python train.py --n_kv_head=2 --d_mlp=1280 --vocab_size=10925 --positions="rope" --rope_base=1020.0 --parallel_block=false --init_std_qkv=0.0394 --optimizer="adamw" --beta1=0.95 --beta2=0.95 --weight_decay=0.2 --lr_head=0.0156 --steps=7712
Each number is 500 + 40 x the weight over its row's rms, rounded and kept within 0 to 999. Layers, rows and columns count from 0. Numbers have three digits each. The size before them is the row's rms in percent of the matrix's.

# up: layer 4 MLP up, 1280x320, rms 0.079, rows 463-509, columns 256-319
# down: layer 4 MLP down (transposed), 1280x320, rms 0.0736, rows 463-508, columns 256-319
up463 105:541443567485499493549534532487488581487499565533491483525469417501525434454530549483492562497463497574574515470488515418543549456547511543513578508461504468539473479490521481490444483491568492
down463 102:507461550422460445494535464513515563489483491523446511580531491547511454530505556583506497469553531564486523445457485518483488476499449464516582487450453461551475496472488446505546510527503534
up464 095:373457470467553456532502510477466489507487411478554504505477493548453477431428485399459556500520504471472474519491530524498502470617504535483541471507480463521544459503482480544536493467488511
down464 100:446488499470588470524506493516462493525546455456563500458466572521462583518461564523501563496444459457552462479538483527440539509464482427552439537508516565606533467436468478525505536499412449
up465 099:488508473611594513497554506367465478497537543493467507487489523425566523479500474513441485527517541537519463545512517510511463461540516549528499490455478463479521481464516454461594498461496525
down465 102:491504496508484516492558464426506522531508563464463521426469572498459586487520527523514516527549498507511513473528461453537454482533486493544517525556462482498565528487522501437510500453462491
up466 099:442419515472439538545475513424465527526493523468560463493492484558563476566496515489485591523541557512512538507530490384495510501521463531509469552530469446596479472487452458511532498465514517
down466 102:514476553470522509519544534530543496470527499434473527509515560502483541502540510526496564570514425416493491450477491486532513526546549525541467518499559435523524533458434547538504525549409459
up467 100:520508510465539493500479570489547465456521495526471483508462442491496546535466595545419487472511514544530470524538550485505545487586558582499490433445567487525499440516496495512522509453483411
down467 103:486452607421584445508525490505495543488523458480532515528460505464480515514451522532485491508485466518494445482472438555499495468490524459452520515458563510465508468555550551533485510505449521
up468 097:493528483443550516437489489510474512486507439547458488456469532521441528550494450573472490463582519549554496572496492496447490461514556504479563483493526447483498503535527531512471566491496439
down468 098:590532434569457436533498513520433562480496511466458448469487459518453483518459432491533473468569532470559499468440499549586520514513563499413482535482470523471516495474484488493543430454449441
up469 102:443487552518581499498446556476526495556485572490497540537493562529585438557478480515522564520541585470500541505457574479485481461505521523483625429500507465556542500554540531458503489507501464
down469 102:469549562558453415574428518477513477558489493396454509547548529537515564552485435458556512568528523511513542510450562474488474465494552551467570477511575501554503500426531510585485499513505522
up470 096:552486476493494474401442533493397503494466504567482463475493486474509518480465470489469546527488531526543447595500514547458601531506561454534524547461482494534498489419477540475470553452494423
down470 096:457450495540504472545481515430492475442476465451411536518488480487509476516415485516489520556466478506513485525507531494538471508429524534474471442511524628605528481533467509553568521498467508
up471 095:489505551484531487523463550493538452593527530517518407483520449520512539453428517527535465514451509559526493564488508468494516492544486482513507488488513454496531546546545525539537513543493454
down471 100:519412520479462423503428519498422520462477451541497468498531567533511508495493493446555502564510476542473465475519469468388461472481498440513473518499470562472451502467558500497508463494490431
up472 112:463502518506503546485439488499422446488499365469513466468525494514441496447515516470543467547482505514530566515478539502530540524522517466505547424511491527488516533487525544554504560484528449
down472 110:480409491561464430531558505509504450512495386486483480533502536475449493449463459440544500495494511486520521458580447502509551504426516474533530509514488468448487568462522462560534466543499517
up473 107:452420484498513487535555551515565519594479456576559515560512542497504528464512464462503484395531512484445559532495528506510528444502552533488488515485514454492452541547540492441519557462553463
down473 104:502528498532472517497535461558526431540511456492497499528499463490498529521638504470555496511471549515576499490500505514513501466424499431558457474472536527509500517508510545513469476501533499
up474 111:481452489512529498495492524510542487502502508519549472487511598574455510493452559472591512486437530450510457486545522553515541483554538515508482511508539516526407475494486548430478463487522428
down474 110:488438474499505425591518511495594519509495449513509426473480513496527459525516543422513519465503514447554550544476435500495581528487499476600455499503487507501522499488430447524454448494436473
up475 105:526516494443511586527512546484522527542572514474418508431565571497591507483482494544512498539511537500471485474517520469486537532511531524555481518461555519532491448528503469466486523459526497
down475 105:550457484533488598509505493448474447498504426553481538475557511526499526511468545528525478511501447526482487475517528532516526510475502540602521487465529520554513455525431464528478458507477472
up476 104:570512490470543514455572485484464525479538514482459503566521491463506457509448548456524544404443568446475509530505577508472529490543547516497486523494483491569515480481510500544426516498465561
down476 106:474478463481538433538630371542454471505537460438432554475456503474467536513549501474488565439479458506577510481491494515504514557491493462535515501462507473486485504526517533449527493504448552
up477 111:493492530516575491480500534429457517523518545495487467526495452504502514523416497539371516505459498482392463525486516557515539490489540495614558536467550502528462495478503465462492450566519523
down477 101:530522528560457518518529503542476507511535520476506544556472444487609545511419475549545521451428501556487522522497462480507479449454515485477509515490499494524466509417523461554443404510495503
up478 104:474441553509457544456486500518485515497478516471522451517514487545492478563506467554508557458475601570425498506582479557531466434478501592534488479457495504538516510395427473569485508483587459
down478 104:446522459488451513505570463497524515490514568490452543516509534448540469440562509567511486568576491438461489502457475505479489516501501492554522514451477542531428559505524495478447494522533595
up479 101:533431471523483448519468502473459461488517496518544504518480454514500526521528507487528540439472546525512473488492526454536508473568565483581523532426497480591487489508506440494477567541520468
down479 104:495509486478468577537442506553551522497487515516492470492437514514474483589511592555553492502482486509533509469497563500436485456560547485561515469474467550512506433582496534514508456493471481
up480 095:511369598495503497449516530481495478464505497499434489470493366629519452446418417460482508494466519566555512493504543493540508473531565485502554549492436469565477457561483438522537483506489422
down480 098:452460547483531527498500449571473491446450484484477520434473502531513520482534421487491458502435447571418469479440484480525438523511462555451489408492489459509529460480575550568506505487421496
up481 046:477456504492480548416520510477498516553489501532513418469535494520534490481487514528490509421533502590532522474544487500470526456518582531498535537495465474526470458486461470483492522472500425
down481 040:460470508505509554464539473601517451526533474458449464519501482521617492501550509490519531471508542530525464458445531429475493483502510465512505524513535506462470482546562539466466488482501456
up482 102:537454450485509538511492512496539460556530441475475468502493520487454536484377494562512479528429476499422509522504574537475565498532548506523525466451557545575549519472497492481471526494542498
down482 103:491444480505420534501552497500550484515490548477487516466464567500538489445468439467497520484473449537474477510441488449484467524456484465476529420511471532486530545514532530454526460509544443
up483 103:411452470489500475510539545483474577504514474491535476468500499643489400569529487412492499482518472516471518516493462479507517435520500509509507573469495501520459527538489453532505541484576526
down483 105:526495518515487504571501505497497517554533495505515484534464526671519547526533590542509519522466478496516536533484472444539539467496540426462504516489454555515439441466477431503542493488520576
up484 124:551453558565561537435495494418484538538531514514432515500489472588506537479502536504431541458485540506516439490452481453505495513612497496513493495500541436489542526506440484485548508494541523
down484 114:459475571569507503544418467463446541538511529512464506518467462524507640566492556529485475527457449474510497424550450442507517451531500569512479449477538444497476540467466521510494430539475539
up485 103:496529454519534533531514492512460593474507519562539486376537512478525473530518554571412494538468549544456469585500484450514442511496516483541524487381442507477486431429513486479466592495621513
down485 097:487510522567448524582528451481537511538518498440468539527527479525487497474648533540476532523517470542518499478528543534452547527405416500524447500491497489609501524463531472524480471515496497
up486 117:568491435450561529530529525451500535511498449535492503543496508483485380535414475542488445505487484514475487453434491510522525540598443502546517408470419499529517502450529482466524503459528495
down486 113:473486529498540502465516451480512463553455509512512487559485520480463494469541491500498428528438469487472496457506426530441512493513443546429464456461539460521450498547415480495530462502518553
up487 046:463444440510509527476557533456478505555440468517487400433500525489600465531504487523456536461490530538447485539587566416498507479628511496509528495480445471562494547497472465526498532531522446
down487 040:483533448455608519529489495509489473521580521542572478467484557507514487534442468501518418519555491520555522554616547474482580461515516607518550552471557423510488504481507532545545524457482509
up488 121:478473458441537533464527601465502541525505540526431514493521524453524482485495513512485532510466527539448471480548490463515539465527526457555545560489531489458496532563476433502585507467503459
down488 112:511442506487484489466466454520529532477564515538412551509556484523430516487459480486488477508508505476483517443528435485487511486478399439438506452462597503473492542462489516525525436514465419
up489 098:477460528536546501513507480515446530547465486544478502529551557463532540446475481599486456490529507511515520496512457471575560454499457572546524466471584563583560451573485479483522537532488495
down489 099:542594401491530515532538437519508476497533509488542475544532509454536492464506464494494557529539525504546590523531460533380514477423539540464493519606523536546504455521493544517530559486552515
up490 100:501526460580497523459527497494477599525517517516573506458477550484558559487432465547431458487477533518467453526439570474467436461551540448508494485523503485538531472480516483488468478494479554
down490 103:449469461437530489443485456459553533490465486504450469515457457480544500516479467513557454514502577476548502422507556470506529457470486472605571570470567498432406406468536494506479513473443452
up491 106:440501469542410508491547535506513426478440501602458464531428485508507485503524483505527511474506547496577477567457491435514491482506574465499483482500480523513425472410563469478518509494478564
down491 104:458432537576471510511442449493496536499471512482501561581530459510540473503500418419514570470539492498527499485468576504452507403494512543475500490474532493499459490470573528493427508497497481
up492 100:532456567393464558434593505469593463482505402546474505460459491496631474455457467494556555446460478550468455473473478536529516469537494458519494526458519528476507438517519478500510546531521459
down492 104:514506500467517512477488476501522504520484537482521538526522448577563499512493504490497480548447471520450522463544518547474493495549477520439511535500521562405489456513533460487542467468483493
up493 107:490498475375551506516499514498485474441533515572515431441531499527464429482533512529530450434433535531547541534566502452471468489497499521465503482407460456520519482458404402495463474487504465
down493 107:480492433493501514508522462473406488539500472520465521528495476517441515564576536532481543450553540440523444523528489485429499457470497565410497504505498500461528449505457450528541453558469531
up494 099:518496512438563485433434548467509547509556492516569515477537535506486478453484478552499568453441475463427424493457495448516493528494462431474510541479523493536511550442528427497497504521596506
down494 100:525634543503529471531431486513504476505475432398523496502527522469493567493503473458521449567458448529422538521485484527513496497428498523448445488491520502504564434541479527529510514518550544
up495 106:490462562503485514442548494488572563514541568560473401519590547536500516502476508487518448449500488537502460506515546502498505523525513529515537462443527490464451497534477553429408499486545512
down495 107:522445479476481550515511496501512535535491479449541533489520541505491553538477474505490464581467541544576609470475545473520477473436531506578531495481497495444451483476485536466453467463438451
up496 104:462504503497512503518594507437507488515528533535482490461468455500477508531489423445546558509443535527455561544534526446488551452540498518510553482505522488562490487456464446527476457550475538
down496 104:443539487503491494513551463483472500500509484458534490534548508534481515498483495507548518526563486501516494476500519473525517449455392514428502578450570474514460537499521486446391546518440478
up497 103:512483494519511518429465521483526562507502511508516479524514483565528464495536489462540488483480433500539494540524533545586524516501497541496556515408527520607383536533505457417493492509487440
down497 106:468526498510420386510457493522558517506542449558525513468543595460500487478562483469541496565498491498586509529519558465571517438501527509430524534520507557492506508427501519504469489463488473
up498 093:514515505534518494441479454431445507437507473552509528522529541555456434504435492512525463516510511569477451503453484494485472469510566438502497507488496479545502445520494509482497464480485450
down498 095:561442542508506459538496481525499486499491499492477530507509507522513497491428438455505473532516491473489494504517515462524523539401515528487447486445498514511469565512503538575521527471337455
up499 129:530465434455450559517565515453481516534497489541486458476529563488550473523478566430504470534566526503471485504444487456472479509541454499558565469448521519526520462502495526504448531419506501
down499 113:518500536509464545545560491471561554538486527489472456501508512526528546513563557468554466529469540529518427523520462490534438521550525419521575465536513514515489495535542488560503452443502535
up500 101:489436537490421548495523544490405510555466486440531489469558493483517460464411471568540477505527521527462651552509593451491456508531490490502499526457526539480546451541568493525489474476525426
down500 101:431486511500523478388510505527491438501545556465474476487490589492513556496493456443407523502491469548524456575454518491544503494523473515516501535480494469454436555488481542475450391482477580
up501 101:529476439440476562477546507407486504501501479453470479513523490511591492514437539586508475425466518529495543518455467469488497514502500501545495517454451530485471499501458417531536530464562457
down501 095:440511519486502440520476481537534487548526515468533414544486507607489537545486500469503462521503489473543568519471487485466495548452429535545517483502554526412469577457509571505448510517471526
up502 104:533495524490504492498520479536445488520509467498544457480480468476544490483437544539470471520564464500443492424485528575478468473517472545502468483527559505475539488524520528429540528511510550
down502 101:523475482508458506514515559498555448524561515495587499494465467541483440506433392512506555510418498541452508443534511557536519509516507445490529525545532593548520536491447567456462526463465472
up503 095:585537504502538542486459508477496524439483548556519495531478540530509496559529543492541478477502484487546477504442493531494568510553473521512458525517420466554469546445483484454459511417558475
down503 102:511488462499514489485551495497563487520502524521529422531481437527428476460517475429506502437488472472523514492493551494459497500490484417531512487482470468487531525389500416481467496525503479
up504 099:476502517443503553553499529510573515481552493531483467475515501579476437484529504514482599469527561474533469551489473528495494529576497494541570552554500507459482452523492442537497550591525470
down504 102:457429518525507497546496449433524468460523556515533505501456529501502507538523500446462462502450499479458504493556438494492556572447533489498450474524488572515555435470441554478478483514486480
up505 097:456551477495506560555499522477474523513524519469573489557506530482491517405508494501428481462479556506548518552419511478521543513512576492502565455439567469475447472470484455473506472505564489
down505 099:510487466529489519481537485538500468534555498540503479518514523445506492449487512494450521480512528431458552521508510486579581497428496445495530519454566488440413518511526523506487469480568493
up506 095:447472553544488474432468526406499515504528515508475440481550464595436526452433399568465448485500511542488484566524498479525512449505445494568520440521510515521483442485559543522525508506548481
down506 101:493461491473489490512482463452513522434573411526436455486554485436444477497574532432552442457479460491525524505412477521492570480489568555522501523549523447580402477538539490535601479524458543
up507 112:441405505463469518471569566461462541460539491556492414451519559553577495491415507389551557483491476483451552465484463490479507368489484485548485478539491444563505488455492467493504456517534505
down507 113:452532491458542541535487508468505506488486469546463488524531556563466513472497525474498502516499464497588442433530493479489514490446492535524598574460515462475489519514517491454523520495446500
up508 107:549517492547515487580417453481410447495412485549546499473560468469566469539520515496479471472493539488520497436432551478499573529488549550554481533456523514531422497528580514571533470508476533
down508 103:448473559479492533433490457530474471587395485407530437472523499472489466518496523485499528533515498464477530482490565540421452538464488593458432511541519483515433539433542483575463483455522523
up509 103:492478495466493515493498551524543594483443482497468494427532547537537484572499520419487546485500477493414492557489509413602491516500466472512519473437594446523488584532505502442520441480529468